Weights of a small GPT-style language model, trained from scratch on English Wikipedia: 9.14M parameters, LayerNorm before each block.
Each number is 128 + 24 x the weight over the matrix's rms, rounded and kept within 0 to 255. Layers, rows and columns count from 0. Numbers have three digits each.

# layer 2 MLP down (transposed), 896x256, rms 0.05, rows 76-125, columns 192-255
114111116110103112168127134176134102107110144133098086074082158141114127120128173138144108077123143142174119071159060137134098109141177101130125114152123122169118148154093129162113100110159131
163131140137152121147158130143119130122116127119164066123117150152138116130101163176121122117113106140102116117122099115127116110130133125142136092121157096098131107183113158120100132138111121
148107111170120148169101145148123095130147112135134175063104169172116108137126129135131134117153149137149114142142155136133132136177121114105142088131141177105120134154142143094132136119110107
120115130170138117118142104150148121148110136102140108117134131144175130142146113086142120081131142141147139185106148132138142138090101138176097101129157127091151181128110108071116111115146131
137112103074139143176166110084118100136098127128066145099123126115116140118110134128146091122115134114132137092125142160160149110188075095122092106120146145153143123098120144182143103128124119
122149119117114120145166126131188116149099105106147132127102145126136129119133077154076134147078126087189144140119117161089197157094127095117143122112135121142120126096161121141132090184092132
145139126161142149058122084162124132118125114130160119123122128147096144117127134124112107107109151138110151134095096125128107156148136145092142114122121125152139130091132121136119153112132128
131113127140098130145144119120136109118122132111133142117129106148176136109109118151107123085120172130129118145083118155134139130162138113127070173146131133095152163141175111135110143139140112
128124128126159150129129117172123139119166128136155149162112118108134112080095110118144113091112115100159180123109101145120088132098134119103152105121136154146115143112137134114106132153135086
156149146151133128130149144131103116080125123117128124134167091111110093135126122095072111103045152124112149130105159171085091115138175165096218112147122155105118110125100172107124110139084113
158112093099128097118101152130137126063153131128145087059153132087134178126134174148161107130118129094117179146099120123119149111171164140117153171146119126115059151123111132191070180114112108
183180111120114133117141162121136109112145159119167122149143114078148132108126142145135153152141107120093101092110164154166151089124119160118091166144126164121153128079140115102137096124125122
113097096106144127119132143052099136108083102107109133147144172153170121125124103125142145134140154116143117194108144154111099141164096153114137129150109131125119132111139141092142115087100115
089092103150166115154106130098116138104140123141161072155132130167072120096163082115126109130094122145115130078160141099156094118167169181175141127151110168147149137121120138129138134168146176
150164136146096131136134150160130140100130146156133098101130107072143129114154157113156120112142137120154108167145134147126124143115133105104146146137141109155157104174115174140107123131121115
148111117123130111138155123140121171117142115138098178156138132091099123185133123136170148135126147091093108126123121143137143130104136116157161109156133108149104161181123135102107110144148111
127121118095186113151143069134122137139122108131108116086118125102149091101106129160175119145114172126117099118129121141121134128147161134127170101144123112129131127103123174130127124167133141
161147092141112098137156184142117142132154117142158124103126167156133066180125149161139110173115128093132124121116096099085104130111121117119088134201097107085172130141110112115099177103160171
151146084144136158106092131146093133081114139133114139133115109127141141122170135107164116126096167152098110157079129133122172150107102121124137114121158105110145139156101100071136097129129120
101107160091100096108120130132112120106122146117160160095123160126119140138113156157145121132142186147132136150118134123150101123110142061094134123161140100166138128119123147096104102168109151
114131149115159114148094145151089091133159140134138184082133132151125138159148112103144103141107061112080142096123147106114115117148127170170110142098102142129126120121113161137132124142143176
145137149142152127076172123166151146148166122105169135126094164142107127127178108130098117165117145124147143130078144157119123079132122094138158131135171119161123044138108087123130129116125110
134129162080134103152164103104090141171116144098136172172117109123154135119097110132132116123093114118083152146127188092135123132150113157155107110116135137108152131118134152144135155147104122
070081144148132181116124116123126144183081106112124122099138126170148116115132102111093111165127132154119143136058182140183132103098136161144125176101115164143123157118108131114166112149112136
080157148152107137110128063126145165123146078113171171123133088143154105131171133114127152133098138080116162087111121142105100123077123149139101162131149106112144113149199149109140138132105131
139154167115139119150113105128132118172150122097107164157157134096116128119131158100153166123154132109102116157124081130161099139125142073115117146141141123167137131155110135158135155179161128
103125151165118107135112090128125109136119147145171104133147126151139110149168160135147150135118148129161144187165070119115136127182109094116138111084131071110103116157087102134147143106169101
106122126176144139128132148157147185109100154075110160156171124163154113121151116122124137129115112132118118115130143110154139137146123136105138112102135153112157088114137105176126160124124090
123184161136063118133117100133170164110132127142141112160158132137140127127107102147110102109092142107149088116079173114142105155136105162148159111132128123073107171108135103132140150114114138
077133146132144140129099117140132116075124094109122129147151115142145112176078114148133127131097117124138149091173105150123134122128148136123151138157113109090138108136148129144122120140185146
138130179150148182155122103165125159114122147142133063099135097164109121114164171130123122143148113132124092146196170118103108136108107153130133107122125115105118114086114145119089116114097087
164115127163147126151125066138148087095115113124119090094129120102128086093144139175102120142131119127131135091084134118105098114151135156079100161139145108106167118103138139114098177149158168
145126122135130138133118149121204094090165069133174137096153127173147124126085096121109116103135105173147147106131121129134149176091140162146127156094136127172188167116099129113175066160108130
104150129146129106112113151114118133145155114141129106194134104130105121075130156137111156113133063125120136128169133116154095105106142124165132140130118127093132115088149135110102136164164110
129102164109155108135154115130151100108141115109131101129151091150117132083136100137115132130136154124116123131124157135109128091113130142088092147145066103147163125140145127181119129133078138
131126134121121070144150104124085130119100139182124134151162121128163146154143155126154126125074110093094146087102155141142127132114123126114116126120160177128138093115094135103121092145101104
110129140159166113160111173105186139148144095130101137145140147146125126117098144154087119076092194150129117162084176161128147158151124171136129110149096112181124139137102122082152101087156166
123148149127125143140144095143108132157138142113116086138126139132132120114128131123156161107181124130138129148169104111122119152117135108092111130106134150159127143141127150105130110134154108
094106170105149109088095105128122087130087122090088110124138143113133120157101190100146106106139118132156137154098154136134118128127165105115146170147115123153141169120137122104159159160142140
133197108143115150100084138115144169103129109128092138122137107128147127113162100133105101142135086125086172125137124145093138126114120110140169139123153088122137157155165102120125104117110097
137132118130129179088170085139147178176142125124097124168114098090103094145142152069130121124163107125148111172126106129102145133137088101108101100132154123097107144132114133114138117124140118
123161121147127112154121156090118151132146135122131164125123128109140121110128128097142097142146102116144205089160153130118100141135095186105131125109131172148095139088125153128110096135169178
149154126118119126118142133134131148160136103095149099129097156165150152123122134136133106099107143158114135122126135144124154123134116122135131121112171121102082112173133113137101121155090138
133134103155122145106095146109119125098139129119126097089108144119078100129107162118081194138118142122134150168168111117092111146097105126095169145113121146142147155103090101116140123139098115
111191111147145117124121090102156096153141133105158077149166090153151123129094106150122094089148166124124116123091115159129124121166134095099119087121092093101125098120157122156150106134116154
115155098144141121136123153123163160145144153144133097114090148112118116107126140116108140131100106159149120149135125125100132105074139115112161110117149146162176135129109107127123114106148104
094132129121102133158161126116158131128161140115122101149136110115197160187129091107130123127150103116110169126138103177147147111107149166128095115141129140152187142151109108156141122179106147
095129113117141124136169089157065101128097152150193090162139094138159102156093113117101114164151157147154165116094142186170105100121114155120105099125116138102089145141077113111108140134092169
119141102145125175112143089146114095164071125151100110133115105170186152121098109117162142111144133134088181156116129112129112095099126096150122157147144125134136130100153083132112137174117156
146112190098150129147132188120116154130105106107128130153133135082098130080148149105134116097140139077203115144142076147155136132095155137133096182121105122165135114154117114104137135149098126
# layer 2 MLP up, 896x256, rms 0.0551, rows 77-126, columns 192-255
137147093107113155139106143148134131120131149146096158141134131114141136146106058127098146127096151102140154124151121177139089128107052142099160134101118169132135140106152079136130074127157107
129125157083152138102131141122095130120120149152128130135084122106121089137120121133133120127139143134156137127142172131109081127097139158160149117102122118131171128123128114156133116103143162
082113124110091140129098162165122152128089127164166133091115143135097124139108119155145119135113119097144143116123113146107068107159143092109144135124106143146146104153121132150182124078129117
115115128138128108099127129168125135076085132164154168084127129131124124156092123142136120144121104141146082146116122088139110112102171126108124143147116117116132122128134171130112131131150126
123143136137137125137150091111177158131145145134174123139138167072118137164123114135087094104163148186158133122131131168106150141114120127084128167150091087188153127097150108126189138146154112
118130136168118104117130137135139142101132146174119143138115155137125109107156141184125163123138127141112117123105118125110112120139139087111122114117128175148147091112112106109101135149145107
115134151145135101152110103141148142141136111163138120123170122078125088158124129135125107159109111178103150125166113166128117151122110129103141122140141119121126087097113126115127120124154139
111143100151128112108156121127133158133128139141124153120136130142152106124143112115157111117121116148085109094116139150108108134154136104107118133167132133116109144102155110130133122138103136
105141138150130132098135161096169139144137177127140132128141102167117110161107067106137137085071125121124171113152098071141117130121176164112073134143137157123119111116103132154129125122191147
135126108162110124115127122139133132074134158125086096134173071117136158158163109139145137095127093118085121120099184099168089129111131144152131102150132122141098120112133108167098134142090131
163126136140128167129132136103091103118143123138125110105105114152125136127096138114094101170088152118116134135137107146103136090140177150089110091144103146161162102132130108141157119154098132
129104111152138142199109170119100136163126126128146127115103084120111138157110124133131100134129110119113098124140068134110169089128134115112133124121133155159144140121105124159127162120147179
138112121098134067134159125072158094072156140163163133154154083151118131139139097160109116142102144160136102155168190115071131094109118137106183165146130141078172131097142128145184104127134144
143125105127083079115129137136106112152129129116148132138122135156108179129137156152167140148128110099107152106125096145115143131100151102093090132130160148098119150094103116111124141124112150
158154146154141100173149135122165120107137183097130108101086120148096157116135163138153131108126139128073078164165125148155140174122099129130123131139110070129101164137125163057155127148086102
142126140106130151133117110122152091136104117158079116098119172113103117134101121150139178098088142129147125163117092139104164161193127086068147063123146094093101128157099130151145149086128120
142191155110103105156168152088142156151110100128134185172106112189106097140119148093112127121144104104068067112101071153133121129125180091115117106123099134100133148156133144151154152195176130
136131170125162072181153086115147094178122128121165093115148150098154086116138129145128140119105086120130112116135121133180136088137149088111118141151116129138145086144138148110148147102102118
126099085169132141131131118124132124123156182149089117153168100145138116137095117155128136157148099121144107103120109146137168115118079159094111125113146123097117112109125127130129131107120139
172142108140148091147163109092147158171174140111142129113153148116136166114117149134110104142121132135092110149153128125118121119106110115106101122094132121104120074123156113157150134142131115
116140125164176104119139122112136118078116139099114105133134086120125127104150112132109115092155176111134119103129104116123100142160101162086106128107148127118099162169139119130139139126144108
141155104160145128093178099105138123100160109127105147169124140105118108123114115115133122110155146098145106089147126107092122171114050133092132155143150113126104139152139121139099119107178130
125124124143163097101091138117121111109133158173151142124135152105132108136143130138115114159125124086058145098145132141098164109148160115098116131146165112083103158177146142194150119145142092
138129167119090073137149107134155147100104143124103117165171103070126151130129099124163101140106157152122136092128124147133104166157148144100131112180120117100105127159119131073141103129107154
131147089125139121150151121127150136104107135135124130119103135116154115124098129119086111119129121149133168158106070154115148140130116169120122124131120135089121140161129104173135108112150150
127152134106156125122119097088185145159129148122144149124106111146146121155100116138135098129093133152175161128098114164142120127151132097183103125141131090132074095105137121130145112155152106
127097137150121146142125074056152177106097161156159136164075126085134142124159105152149132076118128182070117145120097137146115150124130084123165066099120119140114130126147153139065154140145072
094107122151149084168147147123121081133107164152115134152111118116165133117156135149136112079096093126115133138114172146110173144127178130148143142087161129132120155125124122137090122165062121
154186097145135125147147183162135118144073138125082156123135119139125124103095144116152133096113156155180120146109140154102126140145121112149154134127139132118088130144095137125156153123116114
109135142106109104150129120115150159106125181117137116138145144125139136090100092156139117153076140111132189144115133159125188139171162098123104092156101149171174129174102125106126106125158145
161110153158143121080147147161107117151120145139106151152112137119142077140140088109118132119108132156116116114131112158090137138127147140134130149127167116114160120134161097122151129134155175
187121104144132091147119111140104158119152150110121124171131074146139113103136150141129137123122133119108135091154126117179089078163078118126143091108124144104124123110132148126178080158132107
116122112112129124173117135123164156072108162120141112088177134084130154130152098100091139127158168126096100138101129147163116119114141155113135151121139088133097114165115136137171145116093127
121074121139147132089102117119116094095155155154182105118099172083119079091126139155149100109096125128101153170129122087157134120163145132127129118133191134149134108157154143113156183135147146
116116110167137106170139185120106092141145134169158120122145136138169136130145134135134104138131145133119102157127155128087112118147131131178147080151156148174094138152134101098172131145121114
137114132079148131146144130144135161160172126117108113096138114138100175199145063068122119136117153116085134123142115177177155102143180084099102146130119177112140146092101047102126105110122167
122121130118138133125086175118123116151134112141153152087157116132094127143106142101092150145119159090142122127130139123142142084149151124142145122104112104066121128110105106108131116117130133
119121096142086121128120150113127154121134163092167107103113106151104161102112133119131127116098111155153150134082130118142170118100107161131133097145116121113147119149108161134127123102123108
095152113115112130141105158164129174093143124132171159106110094155115149130179123130138093144098156150128161117147138103152068104152111103114183116097113155094106141111155109094056120181123108
143112117144148116130115166092121144141113147079161105108143113189119149132114149123163099112105147096133092116117161107121127157162146147135120174117171137129126119136133125128095158153141093
144112163101104162125108105148121110110099131155110177129148106111135140094070148116131106160130172117135134120148117136098113177135161123101063089145128100117125161132080096089109146133145090
153133102135144148136121134119149162101117126108178089133121143106129153153136117122144137120137130104096118096116142101150109108160140157130128133134172099106129176155164128124146152088118078
119181118155112167146101119139094106085131144143101119108150127154102090091149132139143123130135117174140105107100135141145131118159102166131108098155125096142076171094086099147188128117158116
135128097153114145119110110111138096127132161123133101126052165161103135145120105168086167101179141176143144139098118119147112129140144105111137110141136097143099140144092126107078132117100131
129111144120140139128109102145109109123107124134125115129141109116126090098110127086181141113145103142097113097145126148138126105163099138131061170094097143148106096117108143156133136128082143
124129120128147129119141122115136138120120126168144117102135129125119138120146148167143150121112134122123105138129153089140105094116101116128164135123119098144123150140143162106111137098134147
123093134111128132174165143130126109119129128185148079114107115112115121093139153152089088146112150111171133126113094150105133106142143143146110145115155123163154156093113111122144135141133140
150148122103152122139092112172156114139087122183099141151153128119177141113131104151135109153111137163097088178167105094106149102149171123164100145094157127138126132096129121089110119164134143
151120162106153139131128151148180090119145131142142155136149072123083112122127100125109110170117164108112179110102177112098139169166097075091137134138107138149165127125087126118118138106111119
164155104114112123128132152174190110121108119114103135169101140127104111114126099143110105171120138162129111142117122098145123162191091109126116120142148110120134101139143105150117139140184086